Weights of a small GPT-style language model, trained from scratch on English Wikipedia: untied embeddings.
Each number is 50 + 10 x the weight over the matrix's rms, rounded and kept within 0 to 99. Layers, rows and columns count from 0.

# up: layer 5 MLP up, 512x256, rms 0.0848, rows 237-261, columns 64-127
# down: layer 5 MLP down (transposed), 512x256, rms 0.0852, rows 237-260, columns 64-127
up237:43 46 38 68 57 48 50 55 55 36 57 51 38 24 52 49 53 45 32 57 59 56 36 49 61 47 36 62 41 58 54 48 70 43 62 34 65 44 54 43 51 51 42 42 41 48 58 58 56 54 60 78 63 47 66 40 55 53 38 40 36 65 60 54
down237:29 44 43 51 50 47 41 50 52 47 62 31 64 34 52 41 50 55 42 55 49 51 55 56 35 63 40 28 47 48 61 53 65 36 53 50 58 61 48 68 50 64 43 47 35 50 36 53 41 47 62 66 50 55 56 38 50 54 70 42 49 54 63 52
up238:39 47 67 61 43 37 45 60 49 50 44 57 56 45 51 60 50 43 49 42 62 61 37 63 63 68 49 54 53 52 56 55 78 39 57 48 47 46 61 39 40 44 65 52 57 50 34 47 54 45 53 65 58 63 45 63 58 57 43 57 40 50 64 58
down238:52 36 51 69 56 63 58 51 43 52 57 41 58 41 49 51 53 66 60 48 38 48 44 41 52 37 46 53 57 53 60 47 62 54 56 58 37 51 43 43 35 54 58 50 53 56 54 62 32 45 36 48 61 46 46 46 62 63 52 50 60 53 45 60
up239:38 40 50 46 55 43 46 55 43 51 57 52 38 36 39 42 38 42 58 42 74 52 41 67 43 53 44 49 68 61 59 53 34 55 57 59 44 58 39 46 39 49 45 42 55 53 41 58 47 44 35 50 48 51 48 45 33 51 45 61 57 44 39 43
down239:71 61 48 54 39 63 62 51 57 53 54 44 47 57 42 38 38 54 62 55 49 47 41 37 63 48 47 53 45 61 47 53 44 48 63 41 40 47 49 45 68 50 59 39 65 63 63 37 57 28 57 57 60 42 48 38 50 52 45 61 38 32 46 35
up240:48 54 54 49 47 57 55 54 54 49 50 57 33 48 48 45 47 40 53 53 45 42 50 55 71 57 50 40 50 53 41 49 40 55 57 46 40 49 52 59 54 53 51 48 37 56 66 55 71 42 42 38 55 75 53 51 43 61 51 35 65 43 50 40
down240:38 56 56 49 50 50 45 49 47 56 49 46 43 43 60 51 55 40 49 42 52 55 46 45 44 67 61 51 39 52 58 53 45 50 48 58 29 60 46 50 48 44 51 35 42 62 55 48 54 48 44 44 39 53 46 47 54 59 54 52 37 49 45 39
up241:53 48 41 46 52 52 49 37 60 43 60 50 37 46 58 22 17 55 50 53 39 55 75 59 56 45 59 38 48 49 55 61 48 55 58 39 46 55 45 55 41 40 34 59 37 53 53 61 34 42 49 46 48 49 40 61 63 63 45 69 36 50 50 38
down241:36 53 36 36 60 61 37 61 54 33 50 44 54 56 48 53 56 67 60 57 75 50 46 58 40 55 58 57 78 65 55 47 38 53 38 59 46 40 57 53 65 44 44 29 52 63 42 40 29 37 51 55 66 49 62 64 67 52 36 72 72 46 52 59
up242:63 51 44 59 58 59 49 64 41 59 40 45 49 47 43 56 64 47 50 47 53 60 59 51 27 52 49 38 37 59 43 64 46 42 51 79 43 76 60 38 45 49 58 50 35 38 41 32 45 53 38 46 48 46 50 42 62 53 38 57 57 34 57 63
down242:51 57 45 34 77 37 54 65 50 66 41 48 60 51 45 49 46 50 57 64 50 61 57 50 50 45 28 63 40 38 55 50 44 55 69 46 38 70 47 41 43 47 50 42 48 48 51 58 68 57 60 44 42 50 43 41 38 63 52 65 36 50 59 38
up243:41 58 51 49 51 47 47 41 54 56 59 53 43 50 51 52 45 47 60 58 50 42 42 68 54 50 40 52 63 60 54 60 23 55 63 45 47 61 57 61 49 48 57 59 65 57 53 50 45 54 68 52 46 60 49 55 59 43 62 58 41 63 55 43
down243:44 50 70 43 36 47 50 70 58 50 35 49 59 50 56 52 52 38 49 34 57 49 62 44 53 34 54 59 47 48 52 44 57 53 45 56 60 54 52 52 32 55 53 53 47 62 63 57 42 51 49 51 42 44 56 55 50 56 64 33 59 48 43 39
up244:62 30 35 46 61 47 48 46 57 54 59 52 43 52 66 61 48 57 41 66 33 37 52 51 32 37 46 27 28 46 37 51 44 46 36 55 41 58 43 62 29 63 54 60 54 63 53 73 57 52 41 61 31 65 61 35 51 42 46 52 47 41 28 53
down244:35 54 32 47 34 41 58 44 42 56 56 59 46 63 27 19 41 42 44 52 53 67 51 53 47 70 39 53 33 43 17 65 39 59 39 39 45 57 59 56 41 53 63 54 54 61 54 37 51 49 61 48 63 38 56 48 48 50 55 31 37 49 39 45
up245:40 58 53 65 55 38 40 61 46 59 39 50 48 60 52 42 68 68 49 62 41 63 53 61 50 46 32 61 41 50 60 58 62 40 46 33 44 31 32 59 54 60 41 44 46 41 36 47 59 63 58 63 46 70 63 49 43 54 52 50 57 42 62 51
down245:48 38 34 60 68 36 48 38 62 51 55 33 50 51 43 51 48 63 65 39 46 44 32 61 57 39 67 38 36 40 47 26 49 36 48 49 26 46 40 44 41 32 71 46 75 44 53 36 54 54 65 36 50 47 41 55 33 41 56 67 63 55 40 54
up246:52 51 76 36 50 54 45 51 44 49 34 53 41 45 61 40 46 47 46 48 48 54 52 48 50 62 40 52 52 48 59 63 53 49 56 61 39 50 50 58 51 54 57 54 38 56 70 51 55 45 56 49 52 27 60 49 51 46 53 49 33 57 40 46
down246:56 63 51 55 58 49 55 46 48 39 47 60 52 47 63 48 55 40 64 35 46 48 31 76 46 39 44 37 63 46 38 45 56 33 40 31 41 41 57 50 63 46 25 45 48 25 56 44 56 51 41 51 46 44 44 52 43 58 63 55 41 44 32 56
up247:72 36 42 46 43 38 48 66 66 40 59 63 63 45 54 62 54 51 50 55 49 53 68 48 37 54 45 54 35 47 52 61 53 52 57 62 53 43 49 48 58 53 40 39 65 53 48 56 59 42 45 52 59 37 31 52 40 48 65 65 45 41 43 57
down247:52 50 47 47 54 58 39 41 46 33 56 48 43 51 66 47 61 44 38 65 51 47 57 53 42 64 54 45 53 55 59 35 53 48 51 52 47 59 57 41 55 29 62 59 45 57 64 59 51 50 62 51 49 68 42 61 35 70 36 35 50 74 63 48
up248:50 50 45 56 53 59 57 51 51 59 49 25 53 35 54 62 44 51 67 39 60 55 41 51 31 56 48 40 50 42 40 62 36 36 59 65 57 39 50 46 51 38 71 49 71 66 58 46 66 36 56 33 60 40 62 54 58 51 42 51 52 35 35 44
down248:54 57 59 38 29 76 65 42 44 51 67 51 56 46 40 57 50 48 50 53 44 46 31 42 61 24 33 41 29 55 40 35 43 51 44 34 36 43 65 28 39 54 48 46 39 38 52 43 53 50 34 54 35 59 60 52 71 30 36 67 38 51 48 32
up249:58 59 42 41 54 56 45 61 51 59 43 29 37 48 60 51 54 46 57 52 52 58 46 46 43 61 42 47 48 57 51 67 49 38 49 52 54 58 43 56 53 55 49 66 40 41 54 35 51 44 51 57 47 41 41 53 27 50 42 43 44 51 40 44
down249:56 29 51 58 19 49 45 51 63 41 50 56 57 45 48 51 52 48 45 49 65 51 65 53 65 41 67 49 37 60 36 48 37 39 54 50 47 60 50 41 46 49 37 56 35 48 64 43 62 53 68 35 46 42 47 46 62 51 54 51 54 60 57 61
up250:53 23 50 38 53 66 38 71 58 52 49 50 40 49 50 52 36 56 53 51 27 45 49 36 36 52 36 62 43 40 49 85 54 48 47 50 44 43 44 49 54 60 56 52 50 55 54 46 42 53 35 56 26 61 68 48 35 51 45 40 74 32 47 45
down250:54 47 65 50 38 64 37 54 54 43 47 60 40 35 42 39 57 44 49 51 52 42 61 49 58 54 41 58 58 57 54 64 58 37 55 51 62 50 50 56 62 56 67 53 59 57 38 26 52 48 37 39 52 40 43 38 60 62 53 56 50 58 38 54
up251:44 53 53 65 56 67 70 40 37 45 44 19 44 48 67 67 67 30 55 49 52 36 48 43 27 51 45 50 65 54 32 43 49 35 40 49 44 52 33 43 58 33 40 63 45 60 63 64 54 63 41 55 62 48 44 53 73 53 36 40 47 38 51 45
down251:78 50 60 54 38 54 38 67 33 56 42 45 42 53 73 40 58 41 49 56 67 49 46 52 40 53 45 32 45 71 42 38 50 46 51 21 62 46 45 52 62 48 42 47 53 34 45 46 63 51 63 35 62 44 31 56 55 51 43 49 52 51 61 67
up252:45 37 51 42 49 54 36 45 44 41 30 47 44 45 45 39 47 53 59 67 46 62 42 34 58 63 40 58 49 54 44 51 49 48 58 61 44 41 53 61 60 38 49 57 63 51 61 45 68 30 44 40 47 42 54 62 61 46 53 55 42 43 60 54
down252:50 54 53 48 51 46 57 52 61 30 44 36 50 30 68 60 33 21 45 54 57 42 33 77 45 47 36 59 39 45 52 45 44 55 44 41 49 48 44 52 46 48 46 80 47 45 56 50 51 63 36 63 38 45 66 56 57 35 61 52 23 55 53 38
up253:29 54 46 71 32 37 52 35 54 53 40 42 52 58 48 53 54 35 43 47 42 43 52 52 50 45 46 35 39 49 51 48 49 36 53 43 55 60 57 57 35 51 50 52 41 48 57 56 56 59 39 37 55 45 58 46 57 48 42 44 49 60 46 49
down253:46 59 50 80 73 31 29 57 43 61 71 50 30 46 34 52 47 47 59 53 50 58 52 49 63 31 64 43 65 51 70 50 66 43 38 48 68 55 60 51 30 42 66 46 38 52 46 67 46 49 54 56 49 65 38 64 52 62 49 37 38 28 57 49
up254:38 30 36 58 32 64 38 51 46 60 67 51 69 53 45 60 60 47 31 62 46 58 30 49 42 43 40 34 53 50 36 50 42 38 39 47 51 50 35 58 48 55 41 61 65 33 44 62 43 52 53 57 64 58 25 45 40 66 58 39 28 54 56 56
down254:42 60 67 27 40 43 46 44 61 60 35 55 59 47 51 48 44 32 55 58 46 36 36 53 50 53 56 69 69 39 67 38 51 50 51 61 66 54 81 42 39 45 52 42 41 30 58 26 59 59 59 55 45 42 68 41 42 45 41 47 34 50 34 46
up255:56 53 48 56 28 26 43 36 51 52 53 23 39 58 57 39 56 47 60 38 57 45 32 45 52 45 56 41 57 48 45 37 67 67 60 32 67 62 67 53 55 57 29 68 54 48 42 46 63 48 58 70 42 52 62 42 57 48 51 60 63 51 48 24
down255:57 48 53 51 73 48 45 46 54 58 53 44 25 40 42 48 59 62 53 44 30 48 45 49 48 55 49 17 54 64 46 54 68 52 47 64 38 48 57 55 48 56 35 50 60 56 39 49 39 38 44 72 55 56 50 39 51 49 37 63 48 57 52 45
up256:31 61 72 44 56 67 54 48 51 57 36 57 31 39 51 39 62 30 52 57 42 45 36 39 48 51 47 47 35 36 53 69 47 36 66 62 61 51 29 63 58 55 53 55 59 40 53 43 41 41 39 58 64 51 48 35 41 59 54 51 47 59 54 32
down256:48 63 54 36 55 37 62 61 56 42 52 67 53 69 32 66 59 56 32 55 38 47 49 38 71 41 39 58 60 60 44 52 39 58 57 44 36 60 50 50 61 44 26 43 56 47 57 11 66 40 39 67 49 59 46 52 59 43 55 49 50 40 50 53
up257:45 59 57 62 49 50 28 48 65 46 44 47 51 53 50 45 42 49 52 49 47 26 38 27 54 53 46 49 68 68 35 61 40 63 46 33 35 38 58 45 38 34 40 57 54 51 55 46 52 49 72 60 28 50 47 53 26 54 50 49 49 44 56 49
down257:51 47 48 55 35 52 71 49 46 65 67 51 49 50 62 41 64 31 53 41 54 41 58 56 37 59 50 41 36 38 60 64 39 44 63 68 54 57 52 29 47 51 36 81 41 51 63 45 52 52 63 62 55 56 56 65 50 32 42 38 51 66 38 53
up258:62 60 76 57 64 36 61 55 23 45 48 57 39 59 65 45 48 55 43 34 48 37 70 61 65 47 51 56 26 48 40 57 53 41 49 63 58 58 41 59 45 56 57 42 48 55 24 35 44 68 37 57 56 35 57 43 49 42 53 35 56 66 46 42
down258:63 42 31 52 46 46 53 33 52 64 49 65 50 62 56 44 50 54 48 42 53 38 65 47 49 53 55 44 50 36 32 29 53 48 57 39 54 60 63 45 57 39 43 56 39 48 20 61 52 45 65 32 41 34 36 51 51 51 48 31 47 51 59 62
up259:52 58 45 40 57 29 42 59 43 55 62 62 30 34 55 36 51 61 53 50 54 53 64 53 36 54 56 58 41 55 54 70 52 43 56 53 40 41 66 50 45 36 41 50 43 34 44 62 55 45 52 43 21 60 71 41 55 45 59 62 32 56 56 50
down259:43 54 58 52 43 38 60 49 52 51 35 42 49 52 54 61 49 66 51 41 54 48 41 57 59 52 48 53 50 48 37 41 52 46 45 36 65 43 19 62 47 48 52 54 60 41 61 44 59 46 66 42 77 55 46 55 51 50 48 63 48 63 50 62
up260:67 52 63 52 45 62 61 53 41 52 48 38 54 62 69 27 43 45 45 36 41 49 57 60 53 40 26 38 61 62 51 65 70 19 52 49 49 54 56 60 30 54 55 51 32 31 63 65 42 24 67 59 48 46 30 55 46 52 54 42 46 35 69 11
down260:42 54 37 40 65 54 47 47 47 55 50 41 37 48 40 65 43 61 39 29 60 61 53 66 52 73 32 40 28 42 47 62 50 34 53 37 40 50 52 58 43 43 59 47 48 42 68 46 56 44 59 34 31 34 37 36 37 53 53 52 55 49 54 55
up261:25 34 59 66 41 39 38 45 53 42 58 47 33 46 61 43 36 38 54 20 57 64 39 34 54 75 42 71 50 48 64 47 21 63 53 55 50 61 52 46 62 40 56 35 47 44 47 60 27 50 53 43 77 53 55 52 65 62 48 68 52 34 76 64